From a checkpoint of a small transformer trained on Wikipedia.
Size: width 768, 12 heads of 64 (6 for keys and values), MLP 3072 squared ReLU, 114M parameters.
Architecture: RMSNorm before each block, a smear gate.
Each number is 50 + 10 x the weight over its row's rms, rounded and kept within 0 to 99. Layers, rows and columns count from 0. The size before them is the row's rms in percent of the matrix's.

# up: layer 5 MLP up, 3072x768, rms 0.0587, rows 2154-2206, columns 64-127
# down: layer 5 MLP down (transposed), 3072x768, rms 0.0928, rows 2154-2205, columns 64-127
up2154 110:52 22 45 50 57 44 40 41 49 52 35 73 48 35 43 50 55 41 55 61 56 53 20 60 42 66 40 59 59 69 43 62 76 33 43 41 43 55 41 55 69 54 44 53 42 60 44 63 48 63 83 58 46 49 35 54 50 52 81 57 67 50 51 56
down2154 101:53 62 58 55 42 33 43 44 35 54 39 75 66 38 43 57 54 30 56 53 41 44 58 49 62 57 70 53 39 74 48 53 57 53 53 30 68 34 36 71 59 48 51 57 46 51 50 63 49 61 56 42 36 67 56 48 48 63 45 50 60 60 64 52
up2155 022:66 65 45 47 71 51 53 38 57 47 55 60 59 52 44 47 49 59 51 54 38 44 62 59 39 47 58 49 49 59 35 34 54 41 49 58 50 55 61 53 34 34 56 42 53 41 54 49 64 39 56 45 58 58 58 59 67 44 56 40 51 62 51 50
down2155 017:53 32 35 50 55 56 56 43 38 37 52 52 41 53 31 56 65 47 46 64 46 35 47 46 29 71 52 48 51 61 66 56 41 41 55 48 53 52 62 64 31 27 52 57 54 43 56 50 57 58 44 47 48 59 38 51 56 59 45 50 56 54 47 41
up2156 098:60 51 41 45 52 53 61 38 52 52 60 54 50 43 46 65 69 58 58 45 69 53 47 41 61 51 50 50 48 57 43 57 36 51 53 67 62 46 64 49 51 44 55 62 50 73 44 75 51 46 44 48 54 52 47 70 48 58 59 35 46 48 52 59
down2156 092:41 54 45 32 45 30 46 49 70 47 62 40 49 48 42 45 39 65 47 45 70 50 39 62 60 49 57 35 59 38 58 44 60 53 29 47 60 44 57 45 54 41 57 45 44 42 54 53 54 53 46 62 66 49 51 60 48 58 42 57 56 20 71 69
up2157 118:34 51 53 53 37 49 38 27 46 37 48 51 45 48 35 44 52 51 36 29 50 61 48 47 58 68 53 48 51 45 52 50 34 53 61 62 47 54 43 42 53 37 27 63 18 36 57 54 37 39 47 56 64 53 62 50 46 69 50 40 54 34 55 35
down2157 123:42 55 46 58 48 50 52 35 53 45 38 53 41 52 62 48 55 58 56 40 51 48 49 49 51 48 50 59 57 33 57 52 56 53 48 64 48 56 51 41 56 25 40 55 55 55 64 43 49 59 37 59 63 52 58 38 44 46 33 61 41 36 48 48
up2158 095:51 51 58 63 54 44 57 47 70 50 49 48 46 52 62 55 43 38 51 63 69 54 65 37 49 35 54 61 46 49 50 52 50 40 36 46 47 44 72 64 67 37 53 36 43 50 66 63 64 39 69 54 45 48 53 64 38 54 59 59 43 60 45 42
down2158 098:49 55 38 33 48 39 62 42 58 55 69 64 68 69 42 55 49 49 42 52 46 30 71 52 48 47 46 57 41 54 50 50 58 60 47 54 42 45 38 70 47 38 63 64 39 44 38 49 46 60 74 43 73 67 54 51 49 65 60 61 40 31 46 82
up2159 101:51 37 56 53 37 61 40 56 48 54 81 62 60 55 48 42 57 50 47 39 65 46 60 44 52 43 43 47 43 60 58 46 43 74 57 43 45 59 37 44 39 50 67 49 59 66 50 53 45 40 49 35 47 59 47 47 56 52 68 47 51 48 48 56
down2159 095:61 42 62 40 55 57 48 31 47 60 51 60 50 53 64 58 44 50 45 65 56 39 52 65 54 35 65 47 39 54 44 44 70 34 55 51 65 58 62 54 44 55 50 61 49 51 53 48 56 53 50 37 46 38 53 58 49 47 55 63 43 46 54 58
up2160 085:54 48 40 50 44 41 46 37 40 59 35 59 47 56 43 48 65 50 40 50 45 48 52 62 62 51 45 44 38 63 46 49 51 57 32 39 47 44 82 52 60 57 55 44 49 60 61 57 35 48 56 67 60 60 57 52 50 47 41 52 38 71 70 68
down2160 090:52 47 63 55 74 52 24 45 42 44 36 43 43 46 59 41 53 59 30 47 62 66 33 45 59 44 50 42 57 48 54 53 54 41 49 58 46 49 42 39 43 56 58 69 62 37 52 48 53 57 48 53 37 52 41 52 66 53 37 53 48 27 47 48
up2161 089:56 52 58 61 62 50 21 49 39 43 62 56 52 45 39 45 63 65 44 53 55 43 61 39 57 55 51 44 50 53 30 50 52 59 45 53 45 64 33 67 60 72 53 49 72 55 24 44 63 55 56 58 44 45 70 52 55 44 45 61 57 43 49 56
down2161 087:49 59 52 32 45 62 58 59 59 42 53 50 40 69 37 55 39 43 58 45 44 60 34 40 43 44 61 43 45 38 46 64 60 32 59 55 54 50 39 30 58 55 33 37 40 48 43 59 51 47 56 40 38 42 53 28 60 33 41 63 33 46 54 35
up2162 095:57 49 51 49 50 69 54 40 54 61 52 28 59 47 40 38 29 27 30 41 65 39 45 49 63 58 59 64 49 47 53 70 53 63 58 58 34 62 51 62 43 60 64 57 52 61 50 47 60 47 44 46 37 52 50 55 46 27 38 64 48 46 56 37
down2162 090:47 55 40 37 39 46 56 58 42 58 58 41 50 50 61 44 54 52 52 54 54 60 48 46 56 60 48 47 51 45 58 68 65 30 69 61 58 44 66 36 65 43 28 43 53 36 58 60 57 47 38 53 49 50 60 65 56 60 64 65 51 66 55 62
up2163 105:56 29 39 44 39 64 45 37 45 52 63 44 61 61 54 66 74 36 46 56 56 47 72 61 58 45 61 51 55 61 57 49 62 53 53 53 56 51 66 41 58 42 56 37 45 59 57 51 36 41 77 45 46 47 49 48 43 65 38 56 47 71 47 61
down2163 113:51 58 68 64 48 40 46 63 64 55 58 67 72 44 43 52 47 56 67 40 46 32 32 44 38 54 37 64 45 58 38 45 60 45 62 51 36 47 63 54 40 45 51 59 46 33 67 55 45 59 48 51 48 53 50 29 58 52 54 33 57 65 55 53
up2164 099:66 52 41 55 45 54 58 38 45 40 34 46 41 65 44 49 63 57 47 55 46 42 58 65 56 40 42 63 61 47 54 54 59 38 74 49 40 49 25 62 63 51 58 54 42 42 51 43 56 26 38 48 56 48 42 40 51 55 58 52 37 45 68 52
down2164 105:50 59 50 40 53 71 48 38 49 45 44 46 48 54 61 36 37 44 54 68 40 53 51 43 46 47 52 52 42 38 62 38 23 60 63 74 44 58 39 60 45 54 52 60 58 51 53 33 50 49 42 50 52 52 68 67 46 52 37 44 48 77 40 42
up2165 094:52 35 65 41 35 59 53 45 55 40 59 58 52 52 46 56 65 55 50 44 52 53 58 50 60 66 50 61 45 41 39 45 51 50 42 48 57 41 38 44 53 35 49 35 38 57 40 74 38 49 44 37 68 41 46 35 64 70 43 45 58 60 50 52
down2165 100:48 48 43 50 76 52 39 51 49 39 58 55 49 36 56 37 56 43 37 30 46 41 47 58 57 37 70 56 45 56 57 55 48 58 52 30 66 72 40 40 45 50 54 49 43 58 49 69 43 68 57 45 54 44 70 43 51 57 49 65 43 28 49 53
up2166 091:59 51 59 42 46 63 38 59 44 78 56 52 25 40 55 69 53 53 33 56 42 56 54 53 56 39 40 57 46 47 49 61 38 54 69 53 51 45 67 48 51 57 35 56 67 52 69 23 49 43 42 68 62 57 41 45 53 50 69 47 58 45 52 47
down2166 093:56 53 42 63 59 61 59 64 57 65 47 37 47 53 76 54 57 47 60 37 55 56 53 49 41 52 47 46 32 51 46 42 69 51 52 42 38 66 48 69 43 52 59 40 43 60 56 38 57 55 55 56 52 52 53 43 45 55 67 47 68 37 57 46
up2167 096:51 48 34 64 62 33 59 48 37 45 34 44 51 58 48 66 42 42 37 33 57 52 56 56 59 45 58 46 59 41 40 47 74 58 29 55 52 63 69 44 50 48 38 31 48 50 91 48 38 54 52 64 57 51 56 63 44 74 35 46 50 49 38 54
down2167 094:40 57 28 41 46 48 44 52 46 53 45 54 57 48 45 56 59 44 39 42 67 48 60 51 53 65 73 52 41 58 37 43 43 49 50 49 37 70 41 54 49 38 59 33 51 46 37 59 55 41 46 58 40 52 60 43 47 56 64 49 53 52 55 36
up2168 106:60 57 43 62 40 45 43 45 45 74 36 59 51 44 56 65 43 54 49 48 51 44 61 46 58 65 58 58 37 35 31 43 46 50 65 48 60 60 65 59 56 47 41 44 48 48 55 53 56 62 34 53 35 61 56 56 48 53 36 47 60 59 52 51
down2168 106:50 55 56 40 37 61 47 55 37 48 56 40 48 59 44 57 57 55 46 53 58 60 63 46 63 44 40 48 48 53 41 49 55 63 52 41 59 65 24 47 51 57 37 45 61 53 63 26 47 37 62 54 52 69 56 53 64 60 52 45 44 49 61 60
up2169 100:65 30 44 28 57 58 46 63 39 62 56 43 54 32 45 61 64 42 46 34 32 27 33 23 58 44 48 55 54 66 46 57 37 44 49 62 54 47 43 40 57 36 57 48 45 51 51 33 55 65 43 32 51 57 44 40 39 46 40 47 64 44 36 35
down2169 095:46 51 50 30 49 55 51 55 43 49 56 35 47 51 57 66 52 31 43 31 24 64 44 46 39 52 46 58 42 59 47 63 50 49 51 63 40 47 38 35 44 48 55 44 52 19 76 35 38 61 34 48 47 36 46 40 59 34 59 54 60 54 46 38
up2170 100:48 43 52 56 45 40 57 79 44 52 61 70 65 58 53 70 35 54 47 45 54 57 51 61 72 57 74 53 40 57 57 48 47 50 73 30 54 45 45 46 53 45 59 57 52 46 38 56 32 57 53 34 47 47 44 55 49 62 42 48 43 66 52 46
down2170 098:72 41 49 50 62 52 34 51 44 51 50 64 46 40 59 40 51 35 46 56 44 35 49 79 60 70 47 38 51 53 28 63 57 53 45 39 57 47 53 56 38 53 35 44 29 60 31 41 57 35 64 45 58 39 43 58 57 38 45 35 48 67 51 67
up2171 131:46 58 44 71 54 48 46 41 42 48 59 33 69 43 45 48 43 54 43 44 19 49 61 38 60 48 57 55 57 35 56 49 62 55 46 59 56 60 46 52 39 60 56 39 57 47 41 44 66 54 37 47 35 41 44 54 41 47 48 43 62 43 65 63
down2171 112:66 56 61 72 32 48 66 44 34 46 48 67 44 34 31 57 43 48 53 56 58 46 55 71 38 55 62 63 34 60 61 59 57 53 51 47 45 61 47 35 59 55 46 50 65 44 57 59 64 45 37 48 52 68 31 32 66 44 46 26 42 39 45 45
up2172 101:47 46 26 31 48 47 53 42 50 36 49 44 40 41 36 46 55 61 49 41 46 41 65 58 58 48 46 52 48 62 50 43 42 37 33 56 43 69 42 51 49 74 47 65 38 42 57 44 53 41 49 52 58 40 44 39 43 40 59 60 65 51 55 56
down2172 102:36 46 54 46 46 43 51 70 39 45 32 53 38 46 43 47 58 49 22 30 63 55 53 57 42 49 61 59 42 50 56 34 53 46 51 44 54 58 40 58 39 53 35 49 39 43 64 61 56 53 52 48 49 34 52 66 51 31 56 64 59 58 48 55
up2173 102:58 39 35 36 48 59 53 50 38 57 47 56 51 53 54 44 40 46 37 48 65 31 57 55 55 42 60 33 50 54 55 33 42 47 50 56 62 53 46 51 43 49 38 56 72 28 30 55 67 54 69 55 37 45 53 45 48 62 48 32 59 45 38 45
down2173 112:30 44 42 41 56 52 37 54 67 46 40 55 47 55 42 56 46 36 49 58 43 36 63 51 47 37 71 61 47 66 53 53 51 38 72 49 69 51 53 72 51 57 38 52 47 52 44 58 55 53 45 51 58 34 51 62 49 54 57 50 56 62 46 49
up2174 084:41 40 38 39 60 54 54 42 63 59 50 49 49 61 54 55 45 48 44 37 62 57 41 62 57 48 45 41 56 55 64 56 39 47 46 46 48 51 61 68 39 43 44 50 62 45 50 31 31 38 40 57 62 51 55 50 44 68 53 51 41 36 60 49
down2174 080:54 52 55 55 63 32 53 44 41 54 47 59 48 41 35 49 59 44 58 54 68 50 26 52 33 69 60 56 57 39 46 43 63 50 36 59 65 58 43 64 63 39 30 49 18 52 56 43 47 39 54 70 52 57 53 44 50 66 35 51 49 59 41 49
up2175 108:57 41 57 55 38 50 57 39 44 63 75 43 62 47 40 42 56 46 53 25 68 44 70 46 56 56 21 56 62 73 55 62 57 53 57 46 57 50 52 41 57 39 33 64 50 50 41 75 53 45 56 33 48 65 41 52 60 48 42 43 42 41 54 30
down2175 104:36 58 67 64 23 46 54 37 60 33 36 36 54 50 58 18 52 45 46 46 37 43 51 55 41 68 46 40 49 59 49 57 56 54 47 45 47 35 63 34 71 45 38 53 51 63 64 51 75 49 56 46 68 49 62 54 36 53 62 55 44 35 51 45
up2176 091:37 60 42 43 57 52 49 49 47 52 51 54 33 57 55 43 49 48 37 65 58 45 37 51 41 61 67 51 57 49 56 51 49 47 60 56 50 54 61 59 64 52 48 36 50 56 68 45 36 68 50 71 48 56 27 53 56 53 60 40 55 46 65 29
down2176 087:59 44 55 64 39 32 49 43 32 62 61 61 58 57 55 56 58 64 51 62 59 52 63 56 56 42 50 45 46 27 51 48 50 56 51 43 51 53 56 80 75 56 44 41 62 51 61 57 41 56 67 33 51 66 70 50 65 47 42 51 61 52 49 52
up2177 113:71 36 43 46 32 44 34 73 45 53 49 45 50 61 53 48 41 44 49 59 67 35 49 75 49 59 57 41 54 64 66 39 60 48 49 52 46 41 45 58 38 30 27 46 59 53 68 46 58 48 64 52 35 46 37 52 67 63 57 55 49 40 42 57
down2177 100:55 38 44 60 53 50 57 61 48 44 49 57 61 61 51 64 48 43 60 58 54 39 56 57 43 55 55 52 52 56 24 76 37 52 75 54 39 50 44 57 57 60 47 47 42 63 57 48 71 45 43 56 39 39 38 53 50 60 40 35 43 32 48 60
up2178 103:49 51 53 60 61 47 60 70 44 61 50 49 53 44 70 50 62 28 54 42 53 51 54 48 50 46 57 39 49 63 41 49 72 55 56 64 50 56 46 56 71 46 62 72 52 63 43 55 63 45 49 57 54 50 47 46 42 49 38 49 67 74 49 39
down2178 101:40 65 39 48 50 55 48 47 51 27 56 37 52 57 41 40 52 59 47 47 53 55 50 48 36 69 50 52 53 52 50 45 62 46 60 53 51 57 52 66 60 59 52 49 41 49 40 42 61 59 61 41 37 60 52 49 40 35 60 44 48 55 49 44
up2179 089:59 50 35 45 56 65 58 49 40 41 49 40 59 46 52 53 56 50 63 59 57 57 55 40 41 46 42 53 38 37 42 59 60 38 48 47 49 43 46 27 52 31 56 58 36 54 51 87 33 57 68 49 36 51 54 68 54 47 46 35 55 45 43 52
down2179 090:53 51 54 40 55 58 56 50 57 41 34 54 52 56 64 52 49 46 69 64 36 46 64 55 43 46 54 44 54 54 60 51 31 54 60 36 58 44 44 29 58 43 35 37 44 36 64 65 67 51 64 48 46 43 64 61 53 69 53 34 50 39 45 54
up2180 087:33 52 47 41 49 50 43 28 56 53 52 42 34 53 37 50 35 43 32 59 64 34 45 48 25 55 52 48 54 49 40 46 38 44 50 54 56 65 71 75 68 50 52 43 54 62 51 57 58 46 43 49 45 36 45 40 62 60 48 47 44 58 39 50
down2180 088:62 40 49 32 52 46 38 38 46 60 44 40 27 51 50 41 39 50 40 43 53 40 66 63 65 62 42 37 39 43 51 77 51 51 41 63 56 40 46 52 47 64 49 36 35 58 54 50 52 44 45 45 62 53 58 57 53 53 51 36 72 70 56 61
up2181 107:65 58 60 56 48 56 42 39 63 51 32 52 50 51 58 39 47 47 26 52 70 52 32 46 51 72 45 48 43 47 44 40 50 44 79 58 39 57 55 31 52 50 54 65 31 53 44 35 28 43 31 41 41 67 53 65 68 54 32 64 32 50 67 65
down2181 089:65 49 43 54 50 56 48 57 46 51 46 37 46 46 54 43 63 46 60 55 60 57 41 61 54 75 50 41 48 58 45 41 65 49 59 58 56 50 35 49 60 49 63 25 47 46 48 50 42 50 47 58 47 47 52 41 61 55 44 61 57 56 67 63
up2182 097:48 64 47 60 46 47 59 52 51 67 46 57 53 52 47 65 53 53 50 42 34 56 40 56 61 55 57 42 50 57 40 62 68 62 43 48 42 58 58 62 38 45 64 42 54 57 35 39 45 54 78 44 58 53 54 58 58 57 47 56 56 62 57 38
down2182 107:46 52 59 42 47 57 67 64 47 49 45 59 41 55 47 44 50 68 42 52 46 61 54 41 53 59 45 35 48 48 34 39 38 63 54 36 49 60 52 59 45 53 62 34 54 47 40 48 56 66 62 43 49 43 51 66 61 57 54 33 56 31 52 26
up2183 090:48 56 49 45 44 48 54 56 42 57 56 39 36 45 66 54 50 51 59 62 46 58 42 58 57 64 49 36 40 49 15 45 43 42 50 37 48 47 81 58 43 43 58 53 39 62 29 60 69 52 44 37 48 48 58 80 62 46 34 45 65 44 56 44
down2183 090:66 35 63 46 41 60 33 55 57 50 42 32 32 39 48 49 59 57 46 45 38 53 62 38 62 67 44 27 54 41 46 50 41 44 59 64 44 45 56 45 63 58 55 45 63 51 39 54 63 41 44 41 50 49 46 43 40 38 49 55 51 67 60 39
up2184 093:57 54 43 52 47 52 72 37 53 53 57 52 66 51 46 56 45 51 52 47 47 63 16 42 45 51 59 44 62 43 55 52 64 49 48 23 54 42 62 48 32 50 59 44 69 48 56 51 51 46 53 57 57 35 58 46 40 57 54 43 67 44 52 48
down2184 084:51 40 79 43 57 43 57 53 48 46 59 45 45 40 51 48 56 59 46 46 57 46 54 27 33 55 48 52 41 31 54 62 52 43 22 46 40 52 63 65 54 37 44 51 38 37 41 74 50 56 58 50 38 39 47 58 59 28 63 62 50 51 36 46
up2185 089:47 60 42 45 59 58 49 49 28 30 48 49 68 52 55 37 35 50 50 46 35 67 57 60 48 49 61 55 51 64 52 40 48 56 39 52 49 56 53 35 49 53 57 69 56 53 33 33 58 48 36 76 34 58 40 43 41 38 48 38 62 62 59 42
down2185 091:47 63 27 28 59 60 51 45 59 44 34 46 60 43 54 51 54 53 54 46 53 42 48 65 75 48 42 43 51 44 43 45 46 42 54 38 49 61 45 39 67 43 65 67 57 53 46 27 58 54 57 49 42 48 63 35 44 52 29 55 40 50 60 36
up2186 124:40 51 54 54 36 43 62 58 64 56 72 53 57 58 61 46 39 63 38 50 36 50 54 54 53 46 66 65 41 47 60 27 72 49 43 53 50 60 55 30 37 54 44 59 54 48 55 54 39 41 55 43 58 56 42 43 38 55 40 38 50 49 50 51
down2186 097:65 29 58 52 35 64 58 57 31 40 44 58 49 55 46 50 55 51 50 42 44 49 53 62 49 49 54 54 50 44 57 57 58 63 46 47 52 33 54 53 48 53 69 48 46 44 45 55 44 44 53 46 85 46 50 54 51 58 52 62 41 55 49 61
up2187 104:38 63 47 43 53 52 55 43 52 60 40 55 48 39 54 58 57 41 38 74 42 52 63 59 35 48 53 47 46 44 51 65 46 50 46 40 35 53 48 46 48 39 46 44 49 49 65 38 45 46 45 52 38 75 55 47 57 49 54 40 50 40 48 54
down2187 105:48 52 52 39 52 55 70 47 38 44 43 55 47 23 52 41 37 48 56 61 34 65 53 70 47 55 60 64 43 43 53 67 65 45 36 76 48 50 51 50 53 45 17 53 59 38 44 35 63 66 50 48 60 51 53 59 65 46 55 53 63 55 37 36
up2188 102:46 59 54 66 45 30 60 52 69 52 50 50 54 57 51 51 51 45 55 43 59 40 40 49 66 49 41 42 57 36 45 50 48 55 61 64 48 59 46 38 59 46 39 30 58 42 64 41 58 55 36 51 53 48 60 43 48 62 45 58 46 51 59 37
down2188 098:40 62 47 53 64 48 59 51 45 67 35 30 51 57 60 67 31 63 56 50 42 49 62 52 50 60 36 56 58 57 68 41 55 42 47 63 60 59 31 45 58 32 54 50 45 41 50 57 54 45 55 57 54 49 62 46 41 67 44 55 51 64 52 54
up2189 098:29 48 57 56 67 48 35 65 53 50 38 40 49 43 59 54 40 44 56 42 60 52 47 55 60 29 39 47 30 59 49 60 38 49 45 56 67 47 62 37 55 31 35 53 53 53 49 62 64 44 56 51 52 22 51 55 53 54 55 50 47 56 52 28
down2189 094:57 46 45 59 63 47 43 37 40 44 50 31 59 45 53 65 60 63 53 45 50 53 57 65 61 28 50 35 43 49 53 54 47 60 41 59 62 37 35 40 59 39 57 50 44 40 53 39 66 70 52 56 47 53 37 50 48 49 37 67 53 49 51 53
up2190 106:62 32 54 44 62 60 54 54 55 46 58 47 54 39 51 41 47 55 61 39 45 47 57 40 45 68 56 47 46 54 37 46 43 61 66 44 64 58 53 60 48 31 50 51 63 55 42 58 51 37 30 59 32 76 38 57 56 61 45 47 49 59 38 58
down2190 112:51 29 51 49 50 44 48 58 62 58 40 73 50 44 65 53 55 39 58 58 40 42 48 36 49 55 70 40 39 55 47 60 56 52 78 54 36 51 47 42 43 39 56 36 49 46 56 46 55 60 63 48 66 72 50 55 37 44 47 37 35 59 49 36
up2191 095:46 47 62 58 56 48 31 44 59 57 47 66 48 65 48 43 51 41 41 34 59 43 43 46 66 46 36 40 43 42 34 58 41 39 50 48 75 50 38 48 51 44 43 45 44 38 51 30 55 65 53 49 75 53 52 41 61 47 57 43 47 50 58 66
down2191 099:46 32 52 35 46 67 50 56 62 41 54 38 45 56 48 47 49 32 57 46 51 40 51 45 56 49 56 37 37 54 39 55 60 62 29 73 50 44 35 48 47 36 27 30 55 53 48 45 62 46 59 49 54 45 37 56 40 64 58 40 53 38 66 63
up2192 085:52 52 49 70 52 47 46 45 62 48 56 34 56 52 50 68 51 43 26 43 44 44 50 46 54 49 34 45 56 46 59 58 44 48 70 64 37 40 71 53 53 34 52 63 62 42 63 49 61 53 56 41 31 47 35 46 51 38 53 54 48 41 67 55
down2192 081:53 41 52 45 37 54 49 40 50 47 59 48 45 71 59 67 49 56 51 42 61 44 45 49 52 61 29 51 56 42 52 48 57 49 51 54 55 51 43 58 52 40 35 46 47 35 59 43 50 34 53 45 59 45 32 66 64 59 51 67 37 51 43 24
up2193 091:81 43 57 44 42 49 48 42 58 37 47 54 53 62 52 33 55 55 54 50 45 30 53 31 51 20 67 57 61 46 42 58 44 36 57 45 61 49 60 46 67 47 50 62 47 54 34 48 47 31 41 66 40 52 37 46 62 41 38 49 62 65 52 45
down2193 092:59 48 41 41 59 49 68 61 56 53 44 48 62 52 49 54 72 35 55 70 49 38 64 53 39 38 55 63 38 54 51 48 51 36 52 50 44 40 37 24 56 53 52 53 48 62 58 40 50 37 52 40 56 37 40 40 60 51 34 46 63 43 68 52
up2194 095:47 35 66 53 28 46 38 51 60 65 50 56 65 36 59 35 37 43 54 47 54 45 36 46 48 38 49 54 39 51 46 41 57 51 59 49 37 47 36 59 41 52 50 60 52 51 39 44 66 59 59 61 48 59 68 64 32 52 45 62 44 46 45 57
down2194 093:50 59 48 51 60 47 62 64 51 71 45 65 69 59 52 49 62 61 63 54 48 32 47 46 39 64 52 62 37 43 45 39 51 55 38 41 41 58 45 44 52 50 61 72 59 63 46 33 55 54 57 27 54 63 55 47 47 53 48 54 47 47 52 46
up2195 103:58 52 53 55 85 66 51 59 55 55 33 41 53 42 44 51 62 60 62 43 65 49 34 46 60 51 35 38 58 41 46 50 49 48 57 52 35 28 61 59 63 54 59 43 49 41 59 53 39 46 51 56 66 50 45 51 58 37 54 66 51 65 49 51
down2195 113:42 44 48 44 56 68 33 48 53 51 63 42 56 47 53 74 56 42 51 41 52 49 57 52 50 51 44 51 41 54 61 52 43 50 41 57 39 50 61 63 31 52 63 51 49 56 57 59 53 54 53 51 63 50 31 34 59 39 42 67 40 21 47 35
up2196 090:28 58 37 52 70 48 33 61 54 54 41 51 39 40 44 41 49 52 46 47 40 51 66 39 59 57 69 46 63 49 40 73 43 50 65 54 50 49 44 60 44 40 66 59 30 40 53 43 56 55 37 57 69 50 45 63 41 48 32 39 42 56 36 49
down2196 088:45 48 59 45 43 59 70 48 48 44 37 54 54 69 47 41 51 64 60 61 51 54 55 53 44 50 43 32 51 32 36 43 64 67 57 38 59 56 46 56 51 49 55 28 51 40 57 61 45 40 47 49 42 43 47 42 67 44 46 40 51 28 43 31
up2197 104:39 60 43 52 50 47 47 52 60 65 51 60 45 28 48 45 48 56 37 71 38 49 48 29 60 55 63 49 44 52 57 71 51 54 42 54 61 49 75 29 47 45 63 45 49 48 65 48 43 55 62 40 46 58 34 56 57 49 48 50 56 81 44 34
down2197 099:52 51 42 40 60 51 51 40 54 46 62 30 31 68 63 63 31 37 53 71 41 49 51 51 39 59 50 49 40 64 71 48 50 52 43 69 54 56 64 44 52 51 51 66 49 53 51 44 39 36 43 37 72 43 66 64 44 53 34 44 51 67 45 46
up2198 099:48 55 24 39 39 55 32 46 43 23 47 42 55 44 50 60 48 38 37 47 38 57 69 57 42 62 49 61 45 42 59 51 51 46 67 60 57 34 51 50 50 51 39 55 41 37 52 34 64 47 47 32 36 41 44 63 49 48 49 38 54 56 39 66
down2198 097:65 48 50 49 54 39 58 58 50 50 66 42 47 32 41 50 60 48 44 40 54 45 64 29 62 47 37 57 42 47 51 48 44 53 66 41 52 31 55 46 56 45 44 55 58 64 64 74 43 52 60 38 49 46 56 51 42 33 36 59 47 65 45 58
up2199 118:56 41 45 48 47 57 39 72 51 50 53 44 50 56 58 63 48 53 52 52 51 41 53 57 51 50 54 60 52 59 53 49 65 55 45 55 28 36 45 54 58 44 40 48 53 51 57 31 47 56 49 48 52 56 49 59 48 50 40 40 52 41 37 64
down2199 120:51 45 47 60 41 41 50 41 49 52 53 52 47 51 41 60 61 54 64 54 51 45 51 47 35 67 44 43 63 48 54 57 46 47 31 56 26 45 31 39 65 32 41 47 64 29 46 63 50 44 53 52 60 69 41 54 29 54 44 38 32 37 69 48
up2200 084:44 63 46 71 39 60 61 55 56 28 51 39 56 69 31 42 42 45 47 69 56 66 43 66 30 43 53 41 31 54 52 31 50 48 50 38 52 48 54 45 55 34 39 42 49 60 58 58 60 56 40 33 44 58 59 41 54 62 44 44 61 55 64 22
down2200 089:60 52 50 59 58 46 28 60 43 69 39 45 51 39 53 47 28 51 54 48 51 33 58 38 48 37 76 52 42 53 50 62 57 28 54 48 71 54 47 36 61 47 61 40 53 66 65 50 55 56 72 55 53 57 51 58 38 45 71 76 58 58 38 64
up2201 107:30 40 34 71 41 60 58 74 65 50 56 42 53 49 50 54 68 48 46 58 45 64 41 50 55 45 53 60 36 58 54 65 45 38 54 38 57 31 40 52 53 54 54 43 59 46 65 55 36 47 68 37 37 54 22 38 30 67 54 43 27 45 57 57
down2201 095:39 52 38 56 33 57 39 54 33 54 61 45 67 39 60 31 45 51 55 42 49 35 35 49 44 60 53 62 58 59 46 86 39 48 50 63 53 65 50 49 51 65 38 53 74 57 54 45 48 63 33 60 57 38 66 40 51 44 52 53 48 60 46 60
up2202 104:48 66 61 41 74 58 51 53 57 51 54 65 55 38 42 54 41 47 28 48 55 44 35 41 55 45 35 39 59 47 59 39 46 51 57 69 52 42 61 48 57 68 39 44 48 63 42 61 69 72 58 65 69 53 50 54 47 55 41 41 61 60 55 61
down2202 107:51 45 31 58 35 51 42 48 58 52 48 50 50 57 53 52 52 35 35 49 41 47 49 41 45 56 54 72 48 44 41 42 61 61 53 57 46 49 42 36 60 43 47 42 46 40 36 64 42 27 63 42 59 62 48 39 42 54 54 57 65 57 55 41
up2203 094:36 59 50 47 48 59 39 73 45 37 57 53 45 54 70 38 43 44 43 48 54 64 47 55 59 59 60 58 40 49 49 53 65 52 43 46 44 40 25 60 50 47 51 60 52 45 47 55 46 45 33 57 61 47 52 60 62 39 59 71 51 50 52 52
down2203 099:43 50 59 37 37 63 49 49 71 87 36 56 44 51 60 41 53 59 40 58 53 34 67 67 46 42 46 69 55 44 44 74 36 50 51 59 27 35 46 49 41 38 61 41 53 50 49 50 40 57 68 63 55 62 50 53 48 63 51 53 67 41 48 62
up2204 093:44 55 52 40 53 43 45 35 67 43 59 46 47 45 45 54 49 62 38 48 26 49 60 42 43 39 51 46 53 61 53 55 67 61 54 45 51 69 33 65 54 54 43 30 65 41 54 57 53 46 73 33 47 59 37 48 47 52 54 48 51 57 52 61
down2204 097:64 57 51 32 46 70 45 47 77 52 63 48 51 42 52 41 58 47 47 58 39 49 66 65 68 55 57 46 40 39 42 54 52 50 61 56 57 42 46 47 54 48 46 56 51 59 45 59 39 38 33 49 55 59 32 55 30 57 61 66 54 42 51 44
up2205 107:49 46 44 53 47 33 56 67 53 42 28 53 42 42 66 48 49 53 46 49 53 46 39 51 55 50 51 65 56 58 54 50 73 35 56 53 64 33 65 71 66 65 57 56 46 37 60 52 48 45 65 52 60 48 48 57 64 48 37 45 49 51 55 45
down2205 113:42 59 51 43 53 40 54 61 52 29 49 53 46 35 39 57 58 47 50 54 42 46 47 38 74 40 48 35 42 73 67 46 31 51 61 47 42 51 65 27 40 52 65 47 66 54 40 23 37 43 66 35 44 61 56 67 74 53 61 65 36 25 61 33
up2206 101:56 37 50 45 57 52 63 52 54 54 28 48 63 50 61 46 55 52 68 51 71 65 63 46 42 66 33 42 45 59 45 43 44 52 51 26 56 44 35 52 54 58 35 50 51 44 51 29 53 36 55 42 44 64 46 66 47 58 46 57 51 56 30 44